Weights of a small GPT-style language model, trained from scratch on English Wikipedia.
Architecture: RMSNorm before each block, rotary positions, no biases in attention or MLP, untied embeddings.
Training: a variant of Adam for these matrices, 241M tokens, 3675 steps.
Each number is 50 + 10 x the weight over its row's rms, rounded and kept within 0 to 99. Layers, rows and columns count from 0. The size before them is the row's rms in percent of the matrix's.

# layer 11 MLP down (transposed), 1024x256, rms 0.0795, rows 342-378, columns 64-127
096:39 48 61 57 57 62 56 33 50 69 55 75 49 34 37 43 61 59 51 78 33 48 55 47 36 35 49 49 55 54 47 33 38 73 51 48 51 55 68 55 51 49 40 46 52 47 50 43 54 51 61 36 44 57 69 49 70 37 64 52 64 46 39 47
099:44 50 32 34 62 43 61 48 52 52 60 59 74 52 45 49 48 71 35 46 49 34 34 53 55 48 40 52 57 47 49 48 46 40 51 66 55 47 54 65 53 54 51 44 38 60 51 68 24 51 34 32 47 41 63 55 48 44 40 45 61 33 55 48
107:49 36 38 57 68 50 59 48 46 66 48 56 38 47 55 56 51 59 47 56 40 50 50 59 55 42 50 53 37 40 39 43 55 33 49 62 39 50 29 43 52 61 46 42 42 50 49 38 32 47 60 43 47 49 43 57 32 52 68 46 62 54 53 38
099:42 46 32 32 49 42 70 59 71 47 45 36 56 38 54 69 58 37 54 54 49 44 68 58 53 42 52 47 60 47 43 58 36 80 66 34 52 33 51 43 62 47 38 42 65 53 61 54 58 56 27 45 47 33 64 44 45 43 38 39 37 63 52 61
097:33 46 41 50 42 56 58 47 46 45 69 54 61 47 41 64 57 33 37 29 42 41 50 50 51 63 55 42 49 39 58 55 38 67 48 48 64 56 55 54 37 53 47 43 56 58 60 52 49 50 79 49 32 42 53 36 52 50 25 38 56 58 58 45
103:46 47 48 44 51 65 47 46 53 51 54 46 44 39 41 64 55 68 55 54 49 55 69 49 55 42 42 36 51 49 51 35 54 50 47 48 55 48 49 57 62 65 39 64 58 57 40 57 77 49 60 25 44 51 25 39 54 62 49 50 46 45 53 53
099:43 44 66 53 49 56 59 57 28 46 49 64 43 44 46 56 47 42 54 46 38 51 40 32 56 43 51 48 47 46 50 61 48 50 50 48 58 51 48 64 37 55 44 40 45 65 48 40 49 55 36 33 48 68 45 47 56 57 58 62 58 58 63 54
097:43 50 38 46 66 54 54 74 47 53 32 43 37 43 62 32 43 69 72 62 68 60 39 39 48 44 68 46 45 52 47 53 44 39 55 44 54 46 76 59 40 49 60 42 43 54 43 68 49 51 39 56 52 59 53 60 42 47 62 42 40 50 46 58
110:54 51 52 50 29 51 38 52 38 55 56 54 56 54 53 48 67 45 60 51 34 40 53 61 40 42 49 59 35 36 36 32 32 69 56 36 74 44 67 47 50 57 45 58 52 52 48 64 55 34 40 59 51 54 63 48 50 52 46 56 51 57 52 48
100:49 49 45 44 53 55 54 40 39 55 52 47 58 50 40 48 47 49 55 59 60 53 42 42 56 34 73 50 52 55 66 52 43 51 34 60 57 46 52 58 81 48 54 53 49 42 52 52 65 51 58 56 58 43 42 55 45 42 38 61 57 63 47 50
096:50 43 47 49 60 43 70 66 53 64 42 53 60 46 45 36 69 54 55 51 45 43 57 42 46 38 70 39 65 62 53 73 48 21 52 44 69 75 50 60 50 38 49 63 51 52 55 44 61 38 56 60 63 49 49 46 37 31 48 67 37 43 52 68
100:50 57 45 63 51 62 65 47 53 47 60 62 49 49 52 36 29 57 51 51 51 35 47 39 50 50 57 52 34 55 36 55 42 41 37 54 19 52 52 62 50 52 62 48 56 44 55 39 52 54 41 38 38 52 54 38 37 57 47 60 66 54 52 63
097:66 39 44 51 35 56 60 50 46 48 46 41 57 47 43 56 54 56 37 59 47 34 44 52 43 62 45 49 45 48 47 52 48 76 42 61 68 40 53 51 61 41 67 36 54 38 37 66 30 46 53 57 32 53 51 47 37 61 44 56 36 31 50 59
102:56 38 52 61 49 58 51 24 44 50 45 41 54 32 61 45 46 68 68 49 54 40 35 65 53 36 35 60 62 36 46 53 56 50 58 63 54 36 47 52 35 41 53 53 32 30 29 55 47 57 48 38 49 53 69 64 45 35 54 53 47 50 54 45
098:49 39 38 59 59 66 54 39 55 68 47 33 51 52 39 59 56 55 48 43 61 47 37 64 52 39 51 63 61 51 42 43 59 39 54 42 09 36 53 60 52 43 54 29 44 66 57 43 58 35 44 62 54 37 55 25 57 55 53 66 42 48 38 37
104:45 48 71 54 67 43 47 47 42 38 62 56 44 43 32 43 28 36 67 74 56 45 35 56 52 49 67 49 59 46 44 53 56 41 54 42 46 49 58 45 49 44 53 60 67 45 48 33 57 71 43 63 61 59 62 67 55 44 47 57 44 47 54 50
097:53 38 55 51 47 54 45 50 43 29 40 59 66 46 56 55 59 62 55 38 58 47 56 71 40 66 72 55 46 51 63 53 48 41 66 52 74 61 32 47 43 56 49 69 55 67 52 40 52 40 64 61 56 48 65 54 51 64 42 69 55 22 52 53
108:45 61 63 42 56 45 59 52 63 53 57 37 56 62 50 72 57 51 58 38 58 56 33 58 48 48 65 52 38 56 53 54 57 53 65 36 38 66 52 64 40 68 63 38 47 56 54 44 48 56 42 57 36 57 45 59 70 59 40 42 51 54 43 56
097:35 46 49 50 43 44 52 54 43 42 59 48 50 57 61 41 46 55 49 45 42 49 55 49 52 41 59 66 46 63 41 63 58 32 73 67 41 59 54 48 42 52 50 45 50 50 50 37 57 57 62 55 50 41 55 54 40 42 45 43 33 48 45 42
101:43 40 57 69 71 55 51 34 53 40 56 53 57 53 66 62 61 37 59 38 64 50 52 52 55 60 46 43 52 55 60 36 63 07 47 44 70 46 36 51 58 51 39 48 39 77 54 47 43 45 53 47 43 37 47 54 64 56 53 44 48 58 52 57
104:47 54 48 46 52 51 46 55 46 29 56 47 51 47 54 48 58 43 56 58 44 54 61 57 50 57 57 44 72 66 51 53 48 40 58 37 80 54 65 41 42 54 55 52 45 43 36 54 57 56 48 37 60 63 49 51 57 43 62 44 52 42 54 36
100:40 66 56 45 56 44 47 54 48 69 58 43 45 40 52 44 52 39 43 57 41 44 60 57 45 60 45 55 65 66 42 47 66 49 52 48 50 51 36 63 55 55 55 42 53 67 58 48 51 48 51 51 30 53 74 56 52 48 44 51 47 45 29 65
102:55 53 44 37 28 62 60 45 49 54 52 48 54 57 58 55 53 49 56 51 50 57 45 67 28 35 46 59 66 58 47 67 46 55 44 58 73 58 39 34 48 43 58 59 38 52 48 52 62 41 58 34 40 70 49 59 55 38 38 55 40 53 54 66
099:30 42 51 44 51 61 39 59 53 44 46 48 57 63 47 43 54 68 51 45 46 37 51 44 56 50 80 56 45 42 51 49 64 51 67 53 72 56 63 40 49 59 58 39 58 45 48 57 68 35 45 40 42 46 29 50 57 84 60 45 31 56 56 42
101:55 54 43 60 70 44 44 39 54 49 60 38 52 46 40 38 69 38 38 39 37 71 43 51 51 53 60 49 45 46 55 52 61 70 45 23 59 32 71 54 47 46 50 60 46 52 64 46 34 58 74 66 30 74 68 60 43 50 50 48 59 43 51 55
094:41 36 52 46 48 44 67 49 51 41 37 39 34 46 44 37 62 60 48 39 49 51 49 53 48 52 45 47 58 31 34 64 47 44 57 48 44 59 54 46 48 44 46 54 47 52 47 54 61 51 58 61 60 67 55 56 76 41 46 51 79 51 43 64
100:33 42 51 45 46 36 60 60 64 31 69 62 49 58 53 55 34 33 53 55 52 56 44 55 49 51 54 44 62 51 57 64 45 29 41 33 55 52 46 80 49 47 52 35 37 50 48 52 35 45 42 45 55 54 42 63 57 52 47 54 38 52 48 33
099:54 38 58 54 46 56 53 40 45 44 42 64 42 42 40 56 61 42 58 67 40 44 58 55 48 59 55 30 43 46 68 61 49 32 63 60 43 37 37 64 49 52 35 58 46 68 36 58 49 40 54 53 58 46 57 55 73 49 58 53 62 68 43 55
106:36 18 41 28 68 65 26 45 53 44 41 41 38 51 30 55 26 48 58 55 52 38 45 46 30 53 65 50 51 54 65 64 62 60 43 43 62 43 49 52 51 53 36 53 52 46 28 51 47 55 48 37 67 70 54 56 31 63 38 51 43 55 51 55
105:42 55 41 48 39 44 80 35 45 70 59 52 49 46 57 39 44 54 51 46 56 65 63 51 70 54 41 50 50 48 44 46 65 28 42 39 30 67 62 66 64 52 61 40 42 50 47 36 57 53 47 67 42 56 54 36 57 66 58 45 59 48 30 52
101:59 43 62 53 57 50 46 36 54 45 42 53 41 44 73 34 63 42 40 55 60 50 73 47 40 54 44 30 60 45 63 50 50 35 49 36 41 54 57 54 51 39 50 48 81 44 41 42 34 45 62 56 54 31 40 46 54 58 64 51 60 54 60 29
095:41 47 52 42 64 43 58 38 60 35 67 56 45 39 51 47 49 51 60 72 61 47 50 43 37 47 56 34 45 37 60 60 49 37 45 38 27 20 48 61 56 62 57 58 41 48 39 47 50 57 53 60 58 25 44 50 67 45 42 50 59 47 48 42
104:39 42 54 58 54 60 59 42 57 46 31 56 49 73 59 58 50 57 70 58 56 38 45 39 64 45 24 46 47 53 57 42 54 56 56 44 55 46 39 43 42 62 57 49 63 49 48 37 76 41 41 67 51 28 61 43 47 34 31 27 38 37 48 51
097:37 43 54 59 52 47 57 50 54 48 59 41 50 48 46 44 69 57 69 54 39 64 55 63 54 53 38 45 42 33 53 68 47 55 47 63 47 57 73 68 45 39 51 44 80 29 48 53 56 51 56 49 44 39 65 57 48 66 68 44 38 38 50 67
101:63 56 47 63 38 53 42 40 42 40 55 27 42 45 53 57 41 56 57 54 61 64 50 62 31 50 47 59 43 55 63 56 59 17 66 67 45 59 53 63 23 54 47 40 45 47 56 58 52 43 58 49 52 54 54 56 50 52 65 53 55 72 45 42
098:53 73 51 46 36 61 54 64 59 58 61 58 59 40 61 60 38 61 52 60 57 39 74 23 63 38 59 44 49 46 53 63 33 70 54 45 65 46 55 49 44 47 65 45 62 40 48 53 41 68 45 47 50 45 36 50 40 43 39 53 54 59 58 46
101:43 55 56 47 60 38 53 40 59 69 39 42 59 50 53 53 56 42 49 50 58 46 64 54 37 41 29 33 54 33 34 49 59 74 49 57 64 46 47 50 46 33 32 69 56 36 48 56 37 76 47 34 39 48 48 51 61 44 44 57 55 53 43 56
# layer 11 MLP gate, 1024x256, rms 0.0827, rows 343-378, columns 64-127
095:40 45 43 63 67 43 56 55 47 66 48 36 51 63 48 45 36 48 33 50 45 37 35 56 45 68 61 50 46 59 44 50 59 48 66 52 47 39 48 49 65 48 67 68 53 47 33 54 54 47 51 47 26 58 39 49 58 38 58 52 65 36 46 25
104:26 60 38 56 36 50 40 45 37 57 53 62 55 56 61 65 49 54 34 18 55 40 49 42 40 42 42 47 41 57 55 50 36 33 68 64 46 45 51 48 40 41 56 47 38 38 56 44 61 43 42 56 61 52 50 36 51 45 49 45 43 48 44 53
096:43 58 52 38 43 52 44 56 55 63 50 42 56 46 46 12 53 38 59 46 50 45 73 49 58 50 48 56 51 47 55 36 54 53 53 45 37 63 50 32 57 46 51 60 54 53 54 42 40 58 46 47 57 60 45 40 36 52 49 49 24 45 57 37
102:45 50 57 49 49 40 44 45 54 53 57 61 58 48 46 38 49 36 60 62 43 52 73 60 30 59 52 55 58 51 42 55 49 43 64 43 37 49 57 47 35 41 33 77 39 45 56 29 56 53 59 64 43 57 52 59 52 28 39 64 47 53 60 58
103:46 46 50 56 48 44 45 49 38 45 46 44 51 50 29 47 46 40 40 53 32 53 62 32 57 56 64 41 52 70 49 61 52 29 56 48 55 49 55 58 55 63 62 49 59 39 51 59 52 50 50 56 67 37 63 55 64 52 33 52 44 44 68 52
102:44 50 51 51 47 50 52 63 48 50 56 40 48 58 36 49 40 42 55 56 31 40 51 41 45 59 57 51 42 56 52 50 49 38 63 45 50 67 40 44 47 20 51 51 55 64 49 61 44 60 63 61 46 49 51 53 27 41 51 71 21 57 74 47
096:37 58 41 46 55 51 24 45 46 48 47 50 44 56 40 55 55 49 46 50 53 40 44 52 48 37 59 54 63 51 45 39 61 42 58 59 33 43 38 50 38 45 34 61 52 40 52 57 52 49 59 44 73 58 33 46 65 51 28 44 68 37 44 46
107:39 60 57 37 45 55 40 53 56 55 66 44 73 57 51 49 69 56 59 53 42 45 51 72 56 60 34 58 43 60 39 45 65 46 56 40 45 48 55 59 63 59 49 64 30 41 50 65 51 50 46 52 47 55 51 37 51 51 46 57 51 43 55 33
100:54 55 44 50 48 41 40 40 58 35 66 53 38 49 32 43 53 53 45 59 32 64 33 53 53 52 63 53 62 43 62 47 62 38 63 47 42 33 48 58 34 38 61 55 41 37 47 45 45 49 50 34 59 40 53 51 47 64 26 68 60 61 45 42
101:41 50 57 65 41 53 48 65 33 56 54 39 48 35 42 58 59 36 57 30 49 53 60 68 41 33 37 52 53 47 51 42 66 52 59 50 39 51 55 54 62 62 51 48 42 50 71 47 53 44 37 49 55 78 39 48 68 50 50 57 57 50 56 53
098:36 34 50 47 39 44 46 56 32 57 72 44 67 50 46 41 56 32 54 33 69 38 37 40 50 57 49 50 58 46 47 57 79 37 54 57 49 44 49 52 39 41 44 63 54 66 48 31 38 49 72 47 42 59 56 33 59 47 49 51 70 47 34 55
098:55 53 44 47 58 40 50 55 45 62 56 71 47 71 58 36 58 52 37 56 59 58 73 53 55 49 37 48 59 50 42 50 50 45 46 38 53 51 61 43 68 57 68 49 55 47 50 44 78 41 50 63 47 39 51 48 60 61 46 33 45 46 58 64
100:49 38 41 42 51 64 45 55 53 46 60 48 43 49 42 66 56 47 40 63 53 37 53 56 63 44 58 43 52 46 43 55 61 47 69 39 41 49 43 60 43 50 60 53 44 46 47 34 52 47 42 62 61 38 65 58 43 49 53 41 75 55 54 39
104:41 44 52 41 51 42 45 49 39 75 62 51 50 56 56 50 67 43 31 53 51 50 51 43 50 44 39 47 62 63 37 55 47 50 48 61 49 43 45 42 40 57 59 68 74 57 35 38 50 47 68 53 39 46 37 47 62 49 49 56 60 38 63 42
102:25 47 50 53 47 48 41 42 41 47 62 54 56 51 44 51 62 49 40 52 56 35 67 38 48 44 60 70 32 80 51 49 54 52 49 35 32 49 49 39 64 51 43 43 50 61 58 45 50 24 61 52 32 52 61 37 61 43 38 41 57 62 54 41
097:56 56 43 53 52 23 46 50 64 37 60 59 55 65 52 53 42 43 49 40 70 38 50 48 45 75 60 54 57 47 46 37 54 47 53 47 43 47 45 53 47 42 46 49 52 33 66 59 45 53 47 35 69 43 52 57 45 43 50 65 61 63 48 46
105:39 39 62 62 33 42 66 51 37 50 45 43 49 58 41 51 48 49 44 49 33 39 43 57 50 50 26 51 48 66 41 57 29 40 54 45 38 76 56 42 69 53 67 52 31 44 58 44 43 51 45 57 54 44 52 54 43 43 60 47 45 42 55 47
094:21 55 43 36 57 32 54 43 45 44 51 44 54 59 49 53 41 41 53 48 45 46 51 47 56 65 33 58 60 41 48 55 37 51 65 65 34 48 49 49 47 53 46 51 65 56 52 61 43 53 45 53 34 51 62 55 63 59 39 39 63 46 52 46
099:61 47 40 47 53 50 44 58 58 49 41 32 54 37 47 61 54 65 52 59 49 66 55 72 64 59 44 60 41 65 42 32 48 40 59 37 44 57 38 45 41 69 54 72 53 50 57 56 49 58 52 54 56 59 61 58 45 49 45 41 54 33 65 55
098:51 45 43 47 58 52 42 53 53 54 36 39 58 42 39 38 49 42 64 36 66 58 70 62 57 51 39 59 35 49 40 39 65 50 43 44 49 33 49 55 57 45 41 59 59 54 43 46 37 50 55 74 55 59 49 42 46 54 42 56 59 47 36 38
100:27 57 37 48 38 53 34 46 56 49 41 42 61 54 46 57 32 35 66 37 47 61 44 60 54 51 52 60 54 51 59 53 38 45 56 49 47 54 51 63 54 49 42 61 34 42 54 54 45 54 54 46 68 53 60 64 50 40 50 56 47 59 58 49
101:43 47 54 63 35 59 52 57 49 33 58 66 50 39 36 48 41 36 62 50 56 49 52 46 54 47 60 58 56 35 62 48 50 36 44 63 34 45 49 66 67 61 41 42 39 56 46 51 61 31 54 55 69 41 44 50 37 60 47 60 43 80 36 53
098:38 54 54 52 30 39 40 41 38 44 56 51 60 67 55 54 45 19 57 45 57 55 51 44 41 58 47 49 49 46 52 47 53 46 52 47 48 38 59 37 46 49 23 53 46 47 62 63 28 40 45 60 63 40 67 43 57 44 65 64 78 23 64 45
101:38 41 64 50 49 42 29 53 51 59 55 39 54 54 55 67 42 44 60 51 32 32 51 57 67 55 43 38 58 52 33 40 44 36 55 58 54 44 53 56 55 54 43 34 34 56 36 62 55 48 51 53 46 52 52 57 54 36 55 27 53 29 55 50
094:46 58 22 58 37 59 33 48 39 47 39 64 53 53 30 38 52 56 37 43 61 65 31 60 58 55 41 56 46 62 64 51 46 49 51 60 37 47 53 49 49 33 39 46 42 56 39 46 60 38 50 50 38 56 55 56 25 42 40 48 69 44 63 54
097:41 51 35 31 43 44 55 41 33 54 63 52 48 53 54 49 48 50 53 50 59 40 43 31 49 57 52 48 39 36 41 46 48 52 55 59 53 35 47 46 55 46 40 43 56 43 46 51 58 69 62 58 34 56 70 55 42 46 39 43 56 53 73 65
103:38 50 53 55 42 52 51 45 48 49 45 51 40 62 67 41 38 62 60 60 30 57 57 60 60 40 57 47 68 63 47 33 67 47 58 48 48 60 43 33 40 55 46 42 37 47 48 59 63 63 52 57 62 27 46 48 38 48 54 47 59 44 44 34
101:44 54 37 41 65 55 54 44 43 57 57 49 52 70 61 50 48 55 60 46 66 39 51 62 52 61 41 61 66 44 40 42 49 45 57 52 50 58 48 49 53 50 51 66 58 50 36 50 60 65 46 51 49 64 65 45 64 66 53 48 42 61 63 46
101:38 49 37 53 42 58 34 52 28 55 49 43 53 58 60 41 63 30 54 35 39 50 38 51 58 49 47 63 37 60 48 54 42 46 71 37 37 56 32 49 55 44 51 55 53 55 43 27 62 47 40 44 64 54 58 38 37 48 57 41 48 49 42 54
099:44 50 52 41 49 25 42 44 46 52 55 43 63 54 49 62 45 41 54 51 55 59 59 64 48 54 57 54 66 50 48 54 41 45 46 50 42 58 56 53 49 55 45 94 40 27 47 39 37 48 23 47 61 29 46 38 42 58 46 58 41 51 50 40
095:55 41 58 50 39 46 49 51 44 70 45 58 30 45 76 46 57 21 46 54 32 56 34 54 36 63 48 57 44 74 47 50 46 41 36 42 46 39 52 48 37 26 25 62 47 57 34 48 42 54 49 54 55 34 58 63 48 54 45 58 44 50 56 42
104:46 43 44 49 36 28 49 61 55 48 56 46 54 56 40 38 46 53 44 46 51 49 68 64 46 51 45 60 38 47 40 31 55 33 61 56 48 48 56 57 46 47 43 61 67 33 39 52 52 41 56 43 63 42 43 52 55 52 44 44 60 35 41 56
095:44 42 53 46 56 61 54 44 45 39 58 70 44 44 68 46 64 54 59 57 47 48 40 66 49 54 44 42 56 56 58 62 52 58 53 44 48 46 50 47 49 49 45 60 50 27 51 32 57 39 43 68 37 34 54 37 50 64 64 45 57 43 50 47
096:36 47 59 27 30 66 52 54 40 46 43 61 42 83 62 48 48 24 54 59 45 56 48 45 50 53 37 58 54 60 45 55 61 34 76 64 38 65 67 53 54 58 60 52 45 61 38 49 57 53 33 49 54 53 59 67 42 47 42 45 61 61 45 42
095:55 58 63 32 52 39 61 43 50 32 44 38 47 30 52 36 41 42 60 54 38 37 51 46 57 48 51 48 67 63 49 61 55 51 65 49 51 56 37 27 66 44 39 56 41 46 41 50 47 57 39 34 63 44 41 64 48 48 49 32 34 62 45 43
104:38 34 45 67 33 43 50 75 49 66 56 53 47 64 61 43 68 62 50 27 32 36 49 55 61 45 56 41 55 53 38 62 49 51 67 41 45 36 49 50 45 51 50 69 54 45 66 51 45 54 51 64 52 50 52 37 47 49 47 35 47 54 57 63
# layer 11 MLP up, 1024x256, rms 0.0825, rows 343-378, columns 64-127
096:48 46 58 44 32 51 55 59 49 27 42 46 54 54 44 63 38 53 51 62 43 62 49 46 46 34 43 55 63 61 56 39 59 52 43 59 54 66 54 58 40 56 62 72 41 50 66 57 49 44 44 49 59 35 59 65 37 64 46 51 34 38 56 55
104:49 54 63 44 51 48 53 53 58 54 54 54 54 46 63 44 60 52 43 36 59 57 53 48 66 34 39 56 57 51 75 36 54 82 42 58 36 64 51 37 51 54 63 36 61 41 48 50 59 43 35 57 57 48 41 42 46 67 44 50 53 44 39 41
098:35 58 41 36 61 57 35 40 46 37 46 52 69 61 41 38 46 50 62 57 48 52 48 53 80 53 43 59 41 54 57 53 72 49 32 48 45 51 48 45 52 59 57 38 41 45 64 68 43 48 54 44 63 47 54 58 61 48 51 50 38 56 48 54
095:49 46 45 37 45 47 56 58 40 46 38 31 41 52 44 42 46 60 45 50 45 34 37 49 55 50 50 50 51 39 52 47 71 43 54 48 47 62 46 47 37 45 60 43 27 42 48 56 58 39 57 43 56 29 49 60 58 46 51 45 50 64 47 49
100:52 34 52 55 49 45 47 47 37 54 40 49 60 30 50 61 48 63 54 36 59 58 35 45 59 51 47 50 53 36 39 50 37 35 47 46 62 50 46 47 45 53 42 52 40 38 51 44 50 48 50 54 64 66 49 55 49 63 37 40 50 42 56 62
100:56 49 68 51 54 41 67 49 50 50 42 36 55 38 50 51 46 26 56 61 47 48 51 56 31 54 55 75 35 44 50 47 64 39 67 33 51 45 45 54 45 60 71 42 80 46 42 32 32 68 55 59 36 38 47 52 60 36 49 51 44 37 60 45
094:60 55 56 44 39 40 47 55 51 44 46 49 44 57 63 48 62 67 44 42 61 71 46 45 63 31 66 43 51 47 38 45 39 64 47 32 60 49 70 50 37 49 53 60 37 54 47 79 44 48 43 47 65 58 39 54 52 58 36 45 47 42 51 46
111:38 54 52 49 72 59 50 49 48 65 53 39 61 49 56 46 55 46 62 62 46 63 44 51 74 48 46 50 41 52 42 63 67 47 46 46 43 56 56 56 65 50 52 40 45 32 43 53 45 36 44 59 54 30 54 53 35 34 64 51 45 52 48 53
099:56 55 53 62 61 23 77 51 38 76 42 50 50 50 36 36 45 44 62 44 57 60 54 51 69 52 60 64 67 45 53 49 51 60 56 47 49 56 47 57 48 60 26 48 30 47 43 69 59 60 48 69 42 56 53 61 44 49 62 53 67 50 53 49
097:66 58 54 47 36 33 51 39 57 52 60 66 55 53 44 60 52 42 52 50 57 65 48 51 67 39 51 49 50 49 42 48 56 52 51 52 49 76 53 73 40 50 56 54 57 50 46 29 63 32 51 46 61 49 46 59 48 73 59 47 62 58 52 40
101:49 55 60 61 43 43 58 60 53 59 50 38 65 61 59 56 32 58 61 35 49 60 52 42 49 35 48 51 49 43 71 53 48 51 56 53 53 41 51 65 56 44 55 48 68 42 44 57 41 60 57 49 51 71 51 51 44 51 66 44 42 58 68 48
099:57 51 55 49 53 62 54 51 57 43 38 59 33 50 44 53 33 62 56 57 46 36 54 57 48 58 55 44 47 83 52 48 48 61 52 23 48 57 73 46 31 59 65 46 47 60 41 47 56 60 55 57 54 53 58 47 49 55 50 51 61 52 52 53
099:40 35 69 56 39 54 54 36 62 41 50 58 42 50 53 30 37 41 46 45 48 49 46 55 51 42 48 44 60 42 49 49 56 50 56 47 46 69 73 61 40 46 41 45 56 40 54 43 50 62 65 24 49 34 39 53 40 50 41 37 74 47 27 36
102:61 49 48 54 42 47 63 28 38 32 46 42 48 42 47 55 61 61 48 37 29 44 46 63 47 40 71 48 47 53 46 63 54 48 51 27 55 63 61 36 46 45 43 45 37 48 53 61 65 32 53 40 47 47 63 45 37 39 66 46 38 57 41 47
102:32 58 62 51 29 36 52 50 31 51 55 49 56 43 49 55 56 58 60 40 48 32 30 38 32 35 41 44 33 38 57 42 25 51 48 56 56 48 68 46 41 50 49 59 48 42 61 43 46 53 43 62 52 55 43 55 66 47 60 47 44 47 47 64
096:61 40 53 45 51 54 62 35 46 43 45 23 54 38 51 31 63 59 46 54 52 66 67 68 42 38 59 50 43 57 47 60 41 52 39 64 54 43 49 58 49 55 48 42 56 48 43 50 46 65 51 40 60 36 62 41 54 51 57 42 41 36 74 53
107:61 55 61 47 24 37 44 64 53 44 41 76 42 52 44 60 64 46 41 65 51 35 47 53 49 66 43 53 47 48 44 69 46 45 44 63 43 34 45 57 58 66 61 40 42 31 55 50 46 56 60 39 49 47 42 41 41 43 39 55 41 54 47 46
096:53 45 37 48 45 51 43 45 68 56 52 63 41 45 62 41 51 62 53 58 55 49 35 55 47 49 59 39 56 69 52 47 47 54 54 42 55 41 75 64 46 42 64 60 27 43 43 28 52 56 56 54 38 36 44 40 52 35 40 61 51 57 62 40
098:62 59 57 43 34 47 50 46 75 50 59 58 33 51 36 45 38 36 35 51 41 62 45 75 52 62 58 47 26 52 57 60 50 60 64 62 55 27 54 69 53 46 41 44 57 63 55 63 27 45 56 54 60 57 49 46 54 47 47 61 56 46 59 57
104:46 51 46 48 56 51 58 30 50 58 36 20 46 56 61 49 65 60 57 44 59 71 49 65 52 58 56 64 57 60 62 39 60 58 42 48 43 41 60 43 61 46 51 30 46 43 54 61 52 37 44 37 51 50 62 34 54 54 42 56 40 49 55 67
099:39 51 54 64 64 71 45 37 49 58 45 54 49 61 46 32 61 39 64 46 43 52 47 35 51 63 47 43 51 61 60 67 60 56 61 56 48 50 60 58 58 51 39 27 57 65 67 44 29 42 51 55 42 52 56 62 52 41 33 44 37 62 56 47
097:51 56 42 48 33 63 49 71 52 36 70 54 49 62 51 43 50 47 60 32 58 48 40 53 51 62 67 58 42 39 45 54 53 49 62 40 51 62 63 41 62 48 38 53 36 40 40 45 59 30 44 56 42 48 43 54 57 83 44 41 45 54 62 50
099:32 26 64 54 58 37 53 49 37 47 48 56 58 48 48 59 65 56 46 43 30 44 54 46 51 39 42 37 63 55 56 43 46 51 42 42 57 44 53 69 46 46 28 65 68 52 21 52 35 38 61 61 43 58 43 34 53 55 58 48 47 23 48 54
102:51 52 38 58 60 40 57 52 50 43 73 37 63 64 64 47 55 48 51 32 67 46 44 59 54 56 39 31 57 46 54 59 40 47 50 54 58 46 61 61 61 45 51 46 38 56 44 55 50 40 38 41 49 57 57 59 48 59 39 48 49 42 60 52
097:46 47 74 62 66 47 48 48 42 63 57 57 42 45 67 49 33 28 52 45 49 56 45 51 43 51 68 45 42 52 50 61 49 43 40 48 49 48 63 57 41 48 69 50 66 53 39 68 19 57 60 58 51 47 44 59 49 62 67 61 38 75 60 47
099:38 67 23 40 54 37 53 57 67 56 55 47 53 56 45 66 69 58 49 50 63 65 54 60 36 58 70 55 35 52 55 55 60 55 57 56 35 68 45 27 56 43 51 39 38 44 51 53 41 50 32 38 42 57 53 37 55 59 65 54 46 48 38 44
101:61 57 44 29 59 31 59 41 51 61 68 46 31 50 43 63 64 43 56 62 41 74 42 27 49 61 67 40 44 61 56 48 54 58 45 49 44 37 56 53 43 48 52 54 36 44 65 44 44 30 46 43 45 37 46 44 74 41 41 45 49 52 53 44
104:47 60 40 51 46 43 44 52 21 42 45 35 49 50 42 46 43 48 62 42 34 36 57 45 52 51 45 49 57 50 58 72 50 51 43 70 49 38 45 45 52 67 46 49 43 37 62 53 40 60 27 47 60 55 58 65 35 61 53 54 46 60 50 55
104:41 54 51 76 30 35 59 45 50 52 55 54 63 38 39 40 63 53 64 66 55 53 60 38 46 48 44 37 58 66 63 59 63 49 42 53 53 34 42 40 43 54 58 57 45 48 52 50 50 62 42 42 53 59 50 49 32 57 46 39 58 45 54 78
102:43 45 55 51 51 64 57 46 75 39 46 52 45 35 60 37 55 56 62 41 39 60 60 53 67 39 42 68 47 62 74 39 44 43 68 54 52 61 45 37 52 53 55 42 50 64 49 51 47 61 51 53 52 28 54 52 51 58 53 59 55 44 68 50
095:58 40 42 48 49 51 46 54 63 56 45 40 40 61 60 55 34 61 69 60 78 41 72 49 45 47 65 58 42 30 42 50 52 59 58 50 58 54 36 35 75 57 51 40 65 48 48 59 49 47 50 41 47 44 43 54 29 51 46 38 57 49 70 47
103:49 62 45 48 73 51 60 61 39 51 51 52 52 40 51 61 62 50 68 49 29 55 50 51 52 74 34 43 48 60 50 32 60 58 67 41 59 50 60 24 47 42 36 52 37 39 40 45 57 53 40 62 41 59 30 37 61 52 61 34 53 55 33 65
096:43 61 46 45 49 51 31 49 48 56 59 44 58 54 66 49 16 38 43 63 53 61 54 48 43 51 65 49 51 54 35 54 66 50 35 52 70 41 42 33 56 42 52 47 53 58 46 46 45 47 65 48 29 35 48 33 49 38 48 50 34 45 59 35
098:59 44 54 61 38 54 58 43 46 76 49 71 49 35 52 50 47 63 37 42 65 46 59 46 52 42 31 39 42 47 48 47 60 63 52 57 50 44 43 53 61 45 57 34 47 40 56 57 59 42 50 43 57 64 47 41 52 57 29 54 59 61 50 64
096:41 62 35 50 48 42 46 44 49 47 52 28 51 61 33 40 51 59 45 44 32 48 46 49 53 58 46 36 48 52 59 48 53 44 51 45 48 41 29 54 43 46 73 43 33 57 75 56 40 50 61 53 51 22 56 61 47 47 59 63 35 52 44 47
100:48 62 50 43 50 47 33 42 45 58 53 71 44 63 55 37 59 45 50 56 49 29 43 59 57 45 34 43 58 45 45 58 45 36 67 61 74 65 43 55 49 72 39 27 28 63 66 41 53 63 66 55 58 51 57 45 47 54 54 49 47 51 46 52